From a checkpoint of a small transformer trained on Wikipedia: 114M tokens.
Each number is 500 + 25 x the weight over its row's rms, rounded and kept within 0 to 999. Layers, rows and columns count from 0. Numbers have three digits each. The size before them is the row's rms in percent of the matrix's.

# layer 4 MLP down (transposed), 512x128, rms 0.17, rows 252-358, columns 0-63
101:510493474488483527515490526481513490488499513544501431532477505519511514493507505520449492522535502505482492519501528481528528463541565522530456453486490482507473522523465492523512530507491534
105:457466474514465492492458522520532529522508481528507533526512490525507504546475482539526479494497491490512529537470482492468506535499548486529520504511464490500510481503489432491495514494468476
031:462510508528449516542544532504537512537499482463503482438475508520484542522480528529463466488524510490497504523509513526505526480533521509533475450496492510500492487509439474492493471483576526
104:488528547489500519499542513520475516503502526502465505480500465547506530553502495504461551448463516486502498513513477491471494511511512459497487487484509475492504558488491491531460518527475508
050:502499494514499474511487511498531486513524470518521485504497484516466494523500524551541451476517479535473522513517515482512514546528480506498453517512523503521559490507494479510529492528506481
109:487481460455491503450504452474514495475465523525559500468488509524484506455537494512516456480491516476494491500497508465513543482506491520476514495517514507503496535535482512531471514460456503
045:500510534489492523524539514422481510482471536526487486542511512501489500474494514471500424450543538535533491484538496471503501533517523518496509491518512501499492449514491452488466526503507508
107:485506485462496544492497518518466497518468528517485485458571505562491501508531470489481480477496495525504452501477527503492461518481485549516491501494514471473466534489502501506533524541524470
090:441509505511470431484551502475518474513512523504524437490481511500453493478490507509467488519514508497486493513491506530488514521452543542516507487493521534525477504500472494476496465493521478
033:541473513507495493478540528499511486506487496488515493520504520514492532495474506519515536462503485486492560526545499515440497509475550507494493515449473528479502531503502486545487488521492487
110:480509563500452497513488500492477502503490523519523464506480518501463462497478515499498450495485490481505515524491513510526495504533516505533514511513452526488499495478416499526474529485518498
117:506523508506467533521529475497493508493471545530490484512477513466495503574467547491515474501512476504494551469469510467510454507519489519487510475526471522529501491475437503517508529507483482
103:496514514510478502480474510518498461469501488512533505507497503501513490491499476500481531501490530520506507500447503483469501494517549501498461511526515490470454491497465507540484494478482548
105:460536494514468549488545513500507500489479520497493511504507527513512515540551484438479577439541522501488461520540516505526474491473506494525516495499468484487507512513446479550481462496487489
112:501483511489490510505498492490519502533496470484438513510516536509501491535523483514463499508453506492494510456479477510465521546486474478477526511492522539530491494460518491488447481493491507
104:469453527496499517473556509478491455467505486532489520469528487500490476517496493492481522472461516480464524509476510501488549487496496530504521484469465478524473493507485493492525539519507554
098:488451481530494483490519480520544459484498464523549489519514478501522526527440527479479496486523505500477546504479478491538487494516476505494497499473532534482493519494453508521454555486503507
102:489515493516461520505519500529544459503517536502520536500478490522497529480480484489508486484514503492459426507506474495528512459492512531464482531502496488478507546472473468485497483522494478
111:464487529530505470502477499497503470466517527546534459446546516518504455458514523511497482480514506494497509555500495509483481515516487513509486454491529517509483518540477541444507515466504454
099:455523481463496527499548509480534440540474530523524505511530517501516502505464521496525469475491475498548518494467504502506486474515490464500448522516505497506493486515491471557522463476538534
041:539504488518498497514486506482574534478492504527478522510496563494509500515527497508492479539496526500473497524532460512462534541529484546520529505492457488524515485545485534476524480530466509
103:500518580504534531475504481515503480466512524530539513474478492501450499500512488519483492536514505445492496498493501518540463546488521504520481548503479511478498529494452531476520500478544516
107:523511533493489513496504498525496536510485463511545494491501505479470525477502517520463482431433480501481465458432496493448533495508508459503481528511508543463492475475504502513501527539473471
105:522496486489486503535488523471482466505489507510495537476510545513533515515477525482515514501524530469535470459459509468471514516518529505519504486530504458472540456482495470536508525522458499
122:520535516508471536480475489531511504511510500503512502479507504470503535482489476493551488541510475523535476521456501464516498470482511459539502499529526507488494502497550486523506560511529517
046:527548482479485506463479495482493501540496513515457489510497462480481478495476504508477519480468465492515503502521491541534508466495525540514530464501508515495494498494486499508530494493431519
057:456537496504521525544453479518519498501492464534489475507513519498498525536492533464448543492520501483485461492437504516518452470523471477512461519526490514524499492503528471494474499478546526
099:531477570525507490489502509528483500516481491539523517506513481473527504507505475483502476535521498505495481476474512538533502537499484464502539482494504463541530509518460524436495524483502483
107:469461498485518473482443425483534446490511510495479515476487527460509443487474480517463528492535468472485479494515493491482498515454497558516484494510498519523521460501486499539488501482514511
099:478490514522491481449478519490526529491493509525473516512514502502495503490512509512487505549478468488519494507524511506429523486491495489479507495528521465513489457460491500505473524494524487
110:520474506508510538512518483499474496487467488542519504451558529501537495494511474487484492531498536514497472516491480508498489508513473475502509455507468539484494486540506481501486478488475528
115:499526494487537528467478533490545493510506470512502534502532467490515495521525483554487493485476497518537506484530485471482533519492497521528481542474537515560514484474472481443495486538477467
059:470526551494486481493522502511480482477528487480508459479459527497499497549539498520485473492465518500510488472492494496520506479522507508507525477539519506456551466490495534496509529521467540
061:472496504472470530496526525513500502454522506518546493493480527498557496501523468517508491474469509475469513491527468483500507522563486523520474484468469488509494484486481465491447518457552487
119:495464492534488554522521475492518507518521481503485530503507459466493508569509525506491526487501503547503531530500517479497511522499475520495465544470511557498486531501489463507473507497523530
098:463526544498476492476460469464498514523469488521495465552470515457476513496492475493506459435467498513471492513516484505501535434492488485500515484513476517511475485496465507472493488466506454
103:493525511495481526486521492517532531519486548492462508443464526482515512520486489522496495558503516490502521498536527504456497518465504495517443483504502462537499470486491492473467502529489514
104:486522528487463501502492448497526504499523463552553480505485480446510523485521503530500468475467506463512496483506528488471488502509489490540478498523505471507536520537490484478462495454460519
111:542486499516478504546519516479496501492524478446518477516507552473514515494500517489461515529553509504491515515519487562455528520515508520517488510491525507484535440503508527502484449503514497
118:455507510489487501487493525506529487521514494503522494517521504471496502488495452526481492487556524551482513496492484445467472533466487470532513481516494479499475506460462496475476476460518520
114:468490486473487515449537437506485529506466497503500502498503535493472510506473471490484475484497538522466465456520501494499491479494475482486479479546532527517498458470507515501501503514448489
115:474503521482497495439533536503509494480512492495503465521503461475489500486486480507511491488482499519541500527512533496539500477507536480526512535479493475502511505518497489529465429493520456
043:500529565511479511491481519495479480512492502546509483521507497522491525500477470498427478503502506483494500517479456518508509480497510487510485479537501477540499506499463440513500510476524485
109:520493461539442503459495486501498515476487536530496543463483501505461527514480551522487495475514529537482491497544523525486487557505505525493521512476468493496469479480484508506450496472523531
098:525494497524510500456494485514511523477438510497494513467481485547498477542489483509481492478490531504491501484528467493460518496469482517504466496513495487498476535478509453439477528475488455
105:485487507480510533520504460500518488478503455524494512549490495480523507484492496487474514448489452510472458517509526548451497515507532518532501510467522464520498504498499485477475459488499528
096:484511493513494538458529490475505532492492490494526496534471479507543483544483455501517523513479489509542500488524482515538524488428511520532527484495487484516512463534503467515546517497509502
141:534503502507513482488517473450524472520556509494505481500497547487550472494489518516497521519493486463475557457474499519536562540524476484542494489471486519501494510483489494522505448469482526
102:473513510493539543469522431483535539515524522505518481517520491526482461509463480504494495499452531514483478446489498541498498526484545484543472505476503525509488506496520483483539507518473540
108:454475492467440476495511439493483498514537492497500540495513482492471483504484486496523488494484524488475493486443487504479486520501477480505507526471486486503513551513476456483491485517511498
126:481545519490514503552546566512508492475485526538510482510538495548514497488549513496513486507508535493474528481489498514527510500539501521514533478472475503493543550485516487547498500534514486
100:429501510486490521484477459505498556502474497505495444562484496499506518462515499509482512492508481458494501518495495487494522486504475519530495480514481550516448476481509499455483480512483487
049:466515476534521511500489518433480504518482492492503516518494488490508511464476488513473513502513504512503483491477549483485455503502500490483477525514463456455525487516477514494518527514474540
109:463511423482497521496514519548508507499539533534520494520493488493524461504550461516471501507444530546501507519513511521507496507478521525513472515473484500486525540507484504500542480483461516
120:512446503516444521489511491536481494488539466505482483493479522511465532514519497491492490474529495493480490463520497503475499519493517533519434496507503505504527491493476450495515521485500550
102:486519548517515481489449474510490517575490508496489494487532467491497508513511505522473503545517468540512530527534507528475487535527535488524477488501480473517513467498517505490509520478575508
130:499522515487511509509536498485473556538485519511501479499456476539491502519502511501524443519509468502502486451486535494469515512535493466501516522499497486474522469538523479524464462489513515
109:489502480511496494501536513488505474549488458488523498460555479527491486455489474486474480484523493469454494464472490510465490523522495483519476479518505551548516500510457474543486494482446466
051:515514508525525503472437488491464500469507498509514478527530504486544520502512513493480482557555487488436462550514505508490493556498526518509472496496523526548523531495452487490443494497479507
084:451499513482471490481500517495493510501504513498484480541495480466549468575459500494463482469491507511523485453489504508558508514478482515510501519529504523480501513532485472545478474499495517
052:526489475508480546507540506475511437513519479572498481516493505453490512530493499491502504514466484486471482495502495483518505525497504485546544519526515492518499451500486492485494472507530515
109:516513531492514452488501488458508550478507495522500506494570477502515458562496486519481550493493512475498504484500534502462490493505450482525508448502504514466484494511483523479496538523495492
117:469460501480479492507525564482491494505497493493518455518558507497470474479495534500511491520518487462479494488495509510537532485522537484559473515489482545486511470495444501518464507485493518
035:492486485557501478529478496475537509486483473507434494508511509494484501513476495509456475484536513540497532519501504485499502544517491549510531471488514506505489501485485479499494508500495502
102:450482468500527524471522477520553508498475508469538482527516502489534494521496493458495453461484485464493493486471502518483440502507511504524462467552490462508475470531469446456524495478521501
083:457540485498483540537477520458560488493513452489467525486526464496541474475487499550494475479514490502507481457481444507549515474511472512518503489473480484481520501527505510456509481527510467
107:515496531526479511494512544504524527479485513498478529539483506520504539492467494515496470431494525509474495538534472504496507451487525497473546479484502506536531538547506480529479508524498493
056:477526532478513519488506543541486482554519476508463517481492538501531464493525535502455501472469506511500502496503514522507519520447502527541482505465504508551501488527503513489478531501481528
048:486464496468481529512524527480486517555521512509479537469480520505501508464472497490495472456541511482490493482446522539497478451488478532510495522545507554509469479559467558484475505514482512
108:527476493539477516534479506511509491492446475495502515492530510537521442536466528506486492497525492515478511510492494444505514481509493459530514510478466481531488510491472493472482465492525525
110:515530525496468500484513484503501533491540484509528473532501503481544503499499499532498515483493478463499486554495506502453540457466483524518474477524459470489475483504472467513502492485493465
116:486485491468472498494536517516473571494481517496551485503484490546488467486486495508508500530502475498498539528463577481510545524494502489514487459475484510508456510495428541500507510507484493
108:461548494439470510529504504506544467508488472532503470559485518508493520493527467506478484483444522464463472503501473502510519506507470517477522487491474516508530489492496513492464470507451528
128:508506474479556499534536458487467496535522505493496493515496494467515461504479491545521487489429531505518518563513514528495485474447505535491494499509526491515496527498520482515499512485512520
070:510488517451481524498483483479503517491491489465490512473514500552515569488454535527461469476513537532491440507473506511539468523469486462507527491527483470492458491498504485539474486513511497
108:555496571546473478470458530489493497514505465510515471462496512509465482487513514502428494555489520505489487505493511499476494489484521470507492486495495535504493547493485500527471518519544492
100:532487534495438494481501532481525528507519475506486518467473506510510478495468492495489528508493550525489497510509491529488528477502542527503484517496509510499512453469456509514517522485491536
070:481528522481506485508504474489552507482507490510493526502519501563445524525500474472510497493523476526470494510501515483474491557528493455555505479475501566514481519456486526469500514508431512
122:528466486460503530505444534538493483479470477507554495471507541495512485489488540475475524511484502541522533489507518484536527525498501500470501496526481516503497506514458494515507532513434504
056:484486537475491477482498541481493518511483526481513571517500501460525508520491510513467484503477511491515511515519513487466449525528495496498556490468457538497527484531537497498467502525487522
118:497480509535483476480527483524493510508525488505559477496528501480489482522495540530468435500533498515518508525453506488514536497516488515510469451479523528517506537512502486467514484495492549
115:436497461524506512448479491497500474505502505492495483531543478502569489460497495528465507474524497505510488496481487485557492515511511454526486488500522511491506520541525499532436483471518488
109:498507497557520521505459530511532517500555494531493513486498538433501504515490532523466512512486492528523501446468536533510514462516472495518526480483475513506507526488485462531516458540483511
116:493496486479551518489506487457487512487474489558527493472510520546492480482475537520491512482478542489485515498498537515532516508499443535548516502523495492512506520494508481514489515517524522
083:502490479506521486490489490472500510468524507500514491493482561573477489520523502513510496523523507465501494520512512451507540502435487531496495458492516525499480499474508526472471479469506506
092:481488468529497486518473472526513516512512501503492453517560515520497484528431527515492497522542542493490519495509459522476476515473470529502519499516501463522525509526510477523482521506539519
115:505489516514515508488501500543481498525478519523494489529492490499522531548473534523490492501462501509481446521463464525553509475519512461529471524460514453529480472506515507501552491502486510
100:484538508519497476508524529523520534512500495538502510504477552505550443437513485507466501503490522558531537499494508469466510512524514505515486490488500470508505515508510506501505550484449466
047:497543529473469516454503534520493501497472515509520496461534483537502537489493499537456513501528523531496519500493476492509500549537487495537523519511473485523504460511475497516532479514551502
048:507524508513511502496562497524534530459479539492465561502504518502509447542467514490532467527486524521486514516463466486492500482496460498488475501516507522533509509484485489527494480467566512
112:530471518483469516504477467517485520492455475524507507544492499535495489492497481530515541510475557481520484478506495490495484501476499472518546494495483532487497481556493482550479463479518533
106:506503455486525503501461452461522456530504470481485508539490494504451531432439476495500505456492463517512489524470526494528491499472527472517515496515479535502535537539511458496523499483519522
096:481510511482440527482480474518552498520525503508520547484503484504501539471491494516448477429466518479521491480525516481528504488515503506535484500541518504467491496500496487522492497472497502
055:523539477533504526510509522489494488463514477506525531521445481535530521485441472498502511465509518484497493515482508490500486518543521493539529474502506471501495449510463499476499449504453499
038:514523520486460488501502511454517514493479496494507513545463510526511524446519511506502493475559456490532479473490481485542470499539458498501493529498505531515421495485493503527455437483450507
115:495517557489515508528524492534485494451470503447503497520518478475501534489512484494518525487512493515515452498503450496479516494463535495539549497503514481490471527479548527530513494514498444
094:502531502510508532530489520501511510514517470524535521446493503511502480503484510470514459478522517518474530484537512559516450492505485554502512490439521527477520464464514528489489511519471537
134:489486504478457538514483519506496456517478504503505441485505530509517491499492548513478504499484508491535523543505501480530529513532518495517450541525458484495510521506458485504521556514453515
104:517501517538468490487495488513525430491503470521481475506482471530447523515517471491490531493482498526476522526492473492559527500484479461511505462480476498470528492503497463539512482498572527
118:466505468472525489533516488470515459524538475508535453473508481494483514532474514469469524492516525489505497526506524476532485514553520468544498497461482521488519508558531504508483448484474528
045:474525498506476462434502506505541495450500490484460512509538507452483516511516541465506499520513548471483492536476481512484472490471507526461464497514483514507514484490485519531501549504438484
114:496512476490481480481500477480484496511491522506495529486484485474458491479515535493495473492523482480486512471480502483497519478490573546564463475492505503527521460526477498523504432485471535
103:480466548485501497495516448488509504497477496524554493499493509485467464481493479461490453487495481488556479516514472506500493500543541512491480519498482503455520496507467488528499476484557477
104:489479533473496488525531462532519499495481512522490498512463514533524429494527464567495561522460513498514502485549492500460485477523496503534492496516486515540484505507504476538521502485463516
095:504512503490509512490503450475493519481517489527545512511484471509478484460489482495477526525490499505465442527505525554533515518497529500543474455504492500480469474499477499459506503494534524
055:472485505485529525508499503504484535495498499516527442511515539498469512497485542506494492493524518493497473484456496510460504493493465542485499479513543500513515522496511475470426473500487509
095:464488527490486533493522474506519489568482474538544528557499495526511539520475502519466496483490506513532538502509496513516501520520524489491451493522487462510512524521494486501513511514586504
# layer 4 MLP up, 512x128, rms 0.167, rows 253-359, columns 0-63
103:506503482511495481516434507516482465513534526472479515510519504534505488572436520504541497494476450510519528516511498493479481521506513481520519519500475500475496438517486486520526494495522469
031:564507531510515496524491521496512528473498520471522520523507509519532490482526501481563479543476479487507482518499461513471486459489475507448506541516477483474480484531570501508506528544516481
108:528496522484546449508529510500448451451531477497501473466515497542528463495477443509545492473484470484505530528494480468499487537489487479470511481453494534493455521498469531482520499495493510
046:525501511505498480495492496503485556510493521472510496497494533478482533529502515481502471509449492516517508548525456508517505515476497505465508547519466507477461482500546490481462518471499490
117:511508510486516463474499521537499485494485508493471480498483478550487518523542495500493497545506476499486506514497534489527517489495523499479515470475498511527462480462504543440508519540544480
039:520450554476524465519492506519494496509494494454530508523509531511500469487498530476506543542463487511528543528508463505509492499519526470451527556494497516427477505517553487485567490508522443
119:492471496534543430484521488480498486497539499478461522498458494510525509483494565496489533494496479521508536506512493503514548466480522478504529491477489541540482450536532493504506487507503513
101:504481532482517476504508519543476522516503535491504468497477511463494533526503469512540520516510515502524510518509462479531530508527504466412519475474489495483482515496543522520505514539512507
035:521508505520475511533515515490468506470511507456517441502511511524523522512496520506522536475486487508528541509494517511501476503486450490469506538517483514497509535504529546483534506507525443
122:505520524543487470482472497530476496532448491515495481514533488470496481495505497487485504471505510517488491509498507491486549437473483532519542508495495469488474524483528527479487473495558504
115:479451526507543514504489539464490499487542537475462491504446497523490510525527521481516505516506479501480488523452485484480528515508508475457476528507505511474527521509515477465500523571522491
095:539526497500551490495518540546525492502491503478533497498465547486481509495497444497492489488476544492532505483431531522484491483545520474527449517509492504519464500507517487503510502500526496
106:477475548526499462499507477595528480463484504499518492489507487495503509515521525491491570478479460544505509483476501476493505482468491482451483493511492534459460515507522500504576509525483524
112:503503566480506512514498500481514514496490521461511475439529506497457492485489528512533515512511435512501503512524512511509482522480475495479520494508488535492525518454482480532478490534527501
103:461485528477528454491451535535531445514489494502501485475497541486480488489500472451547484485528476520503507492484511505506503492506443466516530471479507485514498512476531520510512498532524485
081:471459468508509548501454524489493539521513493495493493487503552512497451509475482489536488499502516457527534485510495519512518525506526481453470511495510461469515497500553519506530555519544498
109:512505526525481483524493533511487459444489446524488494488525515533511507453534533494493585487511501505500550492522519526505489514519486479517512502502513527529456466494537508516487496486493477
127:536509512540470527527509509494511535519503460473460474498489491463461505529484529520535487439487528538479498438525472506492495471500492529522505563533501537499482520491534475488500498502504479
110:496491471498509492502471480538480479480500518491444473489494530526495501476511485459501505507558501480472486470506475502515561496523486493509536500494516526468471466500495571467474505533515475
034:515505504491540480479493520512494545514494484471511492480486484541469527498469508475542511504469508534525542501510485507465498493485539485489489511491501503444501461481590511504514511524508488
122:511490494481462478454482484514513511490490502469487504539497544433494521510484516485470536493477490498519491472515501518500534452464503517505540481527460513488485506533520496487539476515479497
120:478505520517493501499471513464484536509568523491474455499484478507516520472478540490525497519527549477523479514512481459496519523523505497478506484481482505517504508513517483489482523510483503
121:486455466516473532488485526510528497502513531494525517492508477501477489499480543517490505526508507481502502475520549501487483518485480435484527513493526490513462535477518466452505500500469521
124:464453522496498470478515534492479476485507560501515493510504471487532514514471543500518495538454496486486517508522490519460499502500463535469500504526522490541493510519520451453519504498506485
039:518509501499511476536505521505506471514506525501502510512521514511508519495525479474555529480495480504547539573519510511501491498548501486472522519506502466486491501519555491511522518527546441
047:511479487508513531500558539504485492470495528454503478461495504498516478489508532529536475499490432505545523534469507512480501497507481495481508542557513511452497485516485507501522504489509490
097:465485485481469496513496501505506517498554467508499511509511484488483495479488530502564492498517465484521533533504499534488525480514490493468506499493485526449503481490498410447517484566503487
107:482437548517496505463492536507510478487551473487508523484499501500520455533497551436503506481516489468510518486497489497518486526468477505502526497534520498560474476471520469514509502510520511
109:507525512560508513486465478509520479522544479490493485483464506502484530464460480503506516529509507485495549475505516549425494479483502485528484532510491479477511529460537509455523542481515496
110:466529478514488509509518530472488487480527528473478512487503477482495528484480533526473465501525466473448484521499506520497463520485499500436503536542476455533479504527521507482513488528527501
117:521497505498508486513490491487515506555555535440539514485500503554490472530521478513530501474542474505501508478496519454523553544499499528468521457507515531493446518512488508505505499518549519
045:460510536520496511528526460555481492494490567484518483521475533508504483487504499507530497510455522508545513518525493504459509498499496472449490536550544508466506482504558485484473497539544468
051:498504491511555491503530532524476479512467461444483495508554504467519498463468512485552457511478483530525542514515495517516487508516529483461527553512500477457476504518520529521506504537498491
119:451472484503537487516490539533515509451459471518497528514503485509473481470487527479469548550487531491514512520480471523485487480502461496492517518494556492479496483493516529508527511468519483
104:516481479487461500469455492512487467467494505496470476499485469487508477497494512559493520491545473494531520533488495520494511516471488529477527527529483520501517505519504461479574509519482453
106:531541484515492519522499508536505503471461500496495492517469477521503486471466457452552522521478489465497498455454474515557497474518470535488489531536525488491494485522486500511507521502542467
110:551490491516492503477545488473497505473552491506474539481499455465489470511488490471518470490489444541522488530509499511468484504493471466496564498510477488534437453544490537493533490501521515
117:493504532515514467521482506543505506481505468501517505526472552521475469484490494520517551533477497514525523525478503535528515470490477502522460527496502508512471519541515519523516509464489467
128:515503500483508503500458479468480490459514452476494472470516542464500488515473487495522520502464496502486504503499472496506515473495458504484463523456469474470501448537487500465494516513484493
112:493505566530501497513471529545496497499498478520442499525487478452472499478491528461523493498533543523487496528520517519520530443498499535483505497446500465474510510489498488470512484537505445
125:496507489536478511515490533484469545464541457486473484487507493457499492547465496485498466524466507489473549508541518495515489510573512520488495535500458482505456511518520500532503501496482480
037:526463521508546508508525510514478476510496501475439494492487511530490495547504523490519508486465477481524521518526498485483471507490491476497474525494540502494480476504558517484511444518494542
115:508530508488547486514492462486496537501491507487445522527516509510518504517474477493482523493503485468477524531531476514492541508550481464455481496493501482475501501506513480476488483529519520
102:462496514519494469477510499499489462519506507467532488445460542536505483509447512482522502540479468513525525549477490521498509499459506507479556488479505552522497491518456474480548505483499460
114:522504528508486465487500533537476520526491546494513534486554488497503462543551524495497516474508499485534476465499477502544513472536523496483496498485467561494500486509513493562537517543493518
081:491504469506508486510549530512531503480506548502534467504496519509462472459505484533562500504498497485520514514516504490492503511502535458480531537521439449453500514427543497490492506530497500
102:492474513522552475496495466532491446520514511503488511492528483521541509494483490464502507469540517503500510502482470498461501513484508490465481514514506473475519454478494539457528484492566506
105:457479502502520503567490479515475477504460499538490521517515518490502489491558518491494488477559494481514538494496501478474547508522506493500482476517468464513474516580526505487498522499517508
106:498556516482494531463455504509514531495524495478491512517498427491532523515510529512514519511493445501499501533494498498509495493491477495519480544497482534496500449516512519504548485504485498
126:484506471513486477548502548495522514507511521515507518480472485504505508496512528467570463481516510498473488474498518534481517537509507523469510512526482488473477481549482495474500501532540492
108:495528511542484501480534531517526535486494537514525491449498467512467506548549526516530440521493513495507467479480544509492471486499534476466489530532504525462542478460481494527527493525488494
036:526485504512507499489511485536469497451493516440463457514503527507485505529510537482526515511506547490547524511505480497497516474503488455520470537497481490481511467510562451482531525517528455
115:487487496495535525556479475500526505509478545500484506498459502524485426509507496509525492518532510550515517508497467466522532517541487470497521485513466479507496529474518521485471532498522550
126:497503534524492497495539502455514487472491502453531494514495525449483515467502551460464507512511488518520489509549495515521516495492487470501526499538479518498475449522495527543500437510492475
116:497503431529463508513430512531506508467528444508480551490470525490495487466468492517515478491508489488495524480501492522485524519486495446498535526481476502508497439492495513536491514496520478
117:477505490520506504459459509503493512531517538494501522498472462535507473532496517482496517481510452520500494521509530495477486459469449472477477492497539471431508490517509487498517476485499514
101:502486487481468524553519524526471509490560498480462485453500487501493519493501480475504470479531538467518463500514528503511496482501485490467497460514503532495461481534487496483509506493474472
043:523474498502496490504500536497513502467465514468543472510502540499444517486504487500558496507463469516560549519498505510493491528482495502490488577533489475451498472509533488512521506534516482
043:497507494480535490519487478493509519482489522492519504497480545527507453492477504505534505522448509496525538527559471471495538492487482492479544536516478529450525495485527512514541503529516502
045:492459495523565446518470530477455471499486497496514500461493486474511475492482518509514519508476500505516534508540455490482480513480515476494502514491473520481531464508515521478514476499525497
126:507491514491507514513499525462489481498518506510475483477461445500455551499455503479523525478526485506544516444499508518478502522529504545481510497492520494466469492475511548481534548548526495
128:541460510494537468462500532481501525501505521471515483482525498471507476492476466488523470568469476488497501506524487521491480479515543510451517462505500529509486501499499478553533504519500499
033:513502512489520477518496522541488475495510536487505500529438502478447532511501508476562516481488475486563512543522500500468497484503491482458521538546503488470521541522536549501484501534491485
116:498511488511504469497515530529482511476510478494515510489557517530446430487500481529510465511586497481524516483492491477503448500544539475502541484524477478462468472532533521500488520521506522
060:522497532511513528492514438509489516471466536490488481511493519502502524504501523450506479485471436500543505487499521510467533536523506508466502542548494537501475483545510527515499499515491514
115:466499534475546489533478561532526470469489495504471481449486501502509543512487529484535515539486502479528505510515491500483536521478489495518503526539465490481480524520499501524510533507535446
049:478495528489531516491553494490517502505513533479479496511503521494484508512537480482549505497482487525572524502530492511465530467508546486483465512526449486487524453466515506506552542512516500
045:533487488511496469523482482528472479494496525484504479552469512528501521514515514500513504510493479467573536519538491499501510501529529478453516566488526500463521537515557498485515523546531476
114:448490477519504474508520502548522529492463531457492490484451499483451529501506515464534518484496522478501528526489494486465512510525512530482480484487483521497477509562493496505518469509499542
120:470520493520541484523484527498512543498500528474493539482494500517427416494516537498482485436544529507501573487524485503527518497476534503480556485510539498462492471547491533519518514522511500
125:534502456455459529494521509486480477535498479511502471518516529537523515524536481536496508454511504474536532489519495529502491512539528490493511535558449515485538483489522436490476511503489527
109:485487492497521500492522495501483495476507480486506489471458509531507503513521480480503524520528427546497488510526557451499521475511540483511519467493477511531496493519511477485536506546495471
123:482492500507496497505513506527527525487422502473463507492499478497468489513528483446486461469527504453491520464478477535487502518524504530482470553477493479442485501467476517467506469521527499
052:496451533471532480533521497479512505478474493478518490526465507508472498526501482511538481478485487499541504523566468506528507492488543489450521547463478478480509463484506538475498500563525467
114:516507486544546504535506547511486514462506544550466517506462555492458492466487511493520507474542526542529504485520508531492492499479491511497537504503507513480474485523494479517483519504532485
094:512467505509461516533468501507460481515484467487477483499515503531491522467482528479489505500520532497526554472503513503466548510485543495479486532543495503499496486464503517511508554550513508
084:498491492476512500552515525526467466516462523477537499526472427485478507490492493489541535481497515487525480483492526495497460525491528447470475527503485463515530488510517519477486505545532482
120:511546488509525492464489485473456472509495506479454450515484518521505497515520484507517461496499507465491548516515495497495535524510517508471466518511448511493508540529483481515527508516517488
067:483490504479526460537492470530513489483490505475487476504499571467497534496461500506534538506448499495569492505539504518483502524449524498461522509472460475497464452507523477502524498520507500
120:495500504439476472519522529460478503478508536496496522476515518478501522495492489484511502487466503500472523540503482494465475513501520469474521502501479434482499477536492514494482478580497504
118:496521508491531515476514492506507514455503493488475522488508509500508457491495476440544467488503488529504513506524495516484510516523497525472469500519428518452471475487500529517484513526516520
114:499444525502494453531536479513502455470513507539539497488472560478434512470473487517545556442485478519518495480508501506479477516497479519516495521510472469484512491501512524476487497530511486
112:494486531525517481538515475518520501540472477468509517488519537502460494531516477484482499451535466500559503510493469516462460503515521541427498505513479506482505543525492518544504492504486514
060:504510508478538489509539483507501521497438479454503491519525510522508503497463533491520517507488465548533514515504468513483471518538469500488496512511467460450484508454536512530526509541510489
073:509526526553528481526469473578530511523462519464499497471505524515462507533525486489532504477508473516583488510492502515498518527492478506484482556504440498486511491498517506508496527529480531
123:496491486484543482510533524538525545485497512475484492468535558534479492488524502488538474490475497511516549466493476452533470538533506494492495485482526501501474500497541493460478556508526445
108:509514482508427497511511545498456461520494485457465487468512500535510468513508547540502501523450494469499528504504516492515546519509482499477472521521495506476503533485484508500496475507449509
045:502480564507530455518486521501491533532496542478485461520471517506492462474478502485584472499457525494556503527544472508486479471489488449478500551501506458457500511490548509500492523513507492
039:549496502497540503498482526504501514467488506479483447538505503538462541507475500524536478458471488504531540498522499490522486516513476500482497541511560465453497492539545523496490469552510449
123:499478502483526455458520473506549492514513499504522449493442442488490470509483503486505489498524511487512492507453494503520498476490505512507494546488462476464483459504490493477532477514528499
120:490506505541555474546461535562507471502492478499507495456523525532512492470484530466486561519473542461520503481503520495457505538541507513494505501500516493480497507509529563519483523491522481
108:547519510519522423512532528474474516512463469498465458491472511502451515477517517513494542488551531480464522519490526512508515484495523511469496480467443474521474524496526526482480516475517490
049:516527506500512486514500485488513534483482480496508478457510498513469504549488523476549452450494488496536495502527423540494491554453480473488502518537460504502501458536565512496525487520497482
035:507493522499498538524524516497505508472534490517524474504496508498484470518483518504577457498484468504519538510521488511495482476507502494422475516537493504478505483514550493525484515518542476
119:484479541537496458522521544497500515500507527481541495472485502536507488494489486486497525499518521516457521505491501503495493494498509477485533529504467487479462504530502523501480487519473482
055:501487483523593463498513516480481521458483539464463457508490509515527473536483497506512493482513456525526516520524467555468462491500486490506510533521496492473498452523540523507508530493543496
162:520462503492481502476455535576432522558494512467521504509553489545468486519518495459518487517474494512487532498515540457476480518497461483505491508492506478512522465518495501497522491505457483
110:519494545520501499513497483509510507559525501528503474505534484528488518500467525510505524545495488451534478513493447480529528519551480472491518483521465475541513505501543518491538535514508509
126:460499531510477504482530534504500489484479502479522555504507516511439482523512532510501523525479434494500491474490530500504466462474519483481520535529490532551506473466506487546531519536544494
048:507468486500503487475505478488495495533465467481463490506507526508480484494513482454555551492453469465549558489497482460494477475536508466484482560510510501465532455511526536518502499496516471
126:497489478505486463566509508448500503512490541480508443540508490494518495514473449481529496513503463475543458535545488492519485516525512513456538481509533521502488537484498477479492510511505494
108:491500484524480503463522512526449526451505515508463492507532482468519509483510518482517489474531511469475520455528473493502527522519472477491526518505537533532476496522510541438502496533566475
104:527493519525533533541493511518470514505519497478491560489472508578499470468505528486516467493512495498513552498498508511480481526537489479498491462472482462517487506484500533503511551540466496
107:499518486519500513484525454470497550529503516495485472503477499475473468463510533483494500526467513465499508461541487527493430499489511492474483530475451521526534454517531481503533485509508477
048:530501495534534495494511495449484500525477473493510505483453518527539486503517509475530518510473516468504592515567439486480495489498478485481502538500484490506494510464561503506522490554482516
106:505509486494547466541447487478479544478534522490463503431532509481501484511522514510519500489517468500512510512497450514511519531482476495517525499483493576509465433468463533485513458498526488
042:518501504494520512515520537523482463525484523474461516497483495499476521500494500473529501511511500491527513528524480524471510449488471506485513562496456522441495481511546469500510532535514483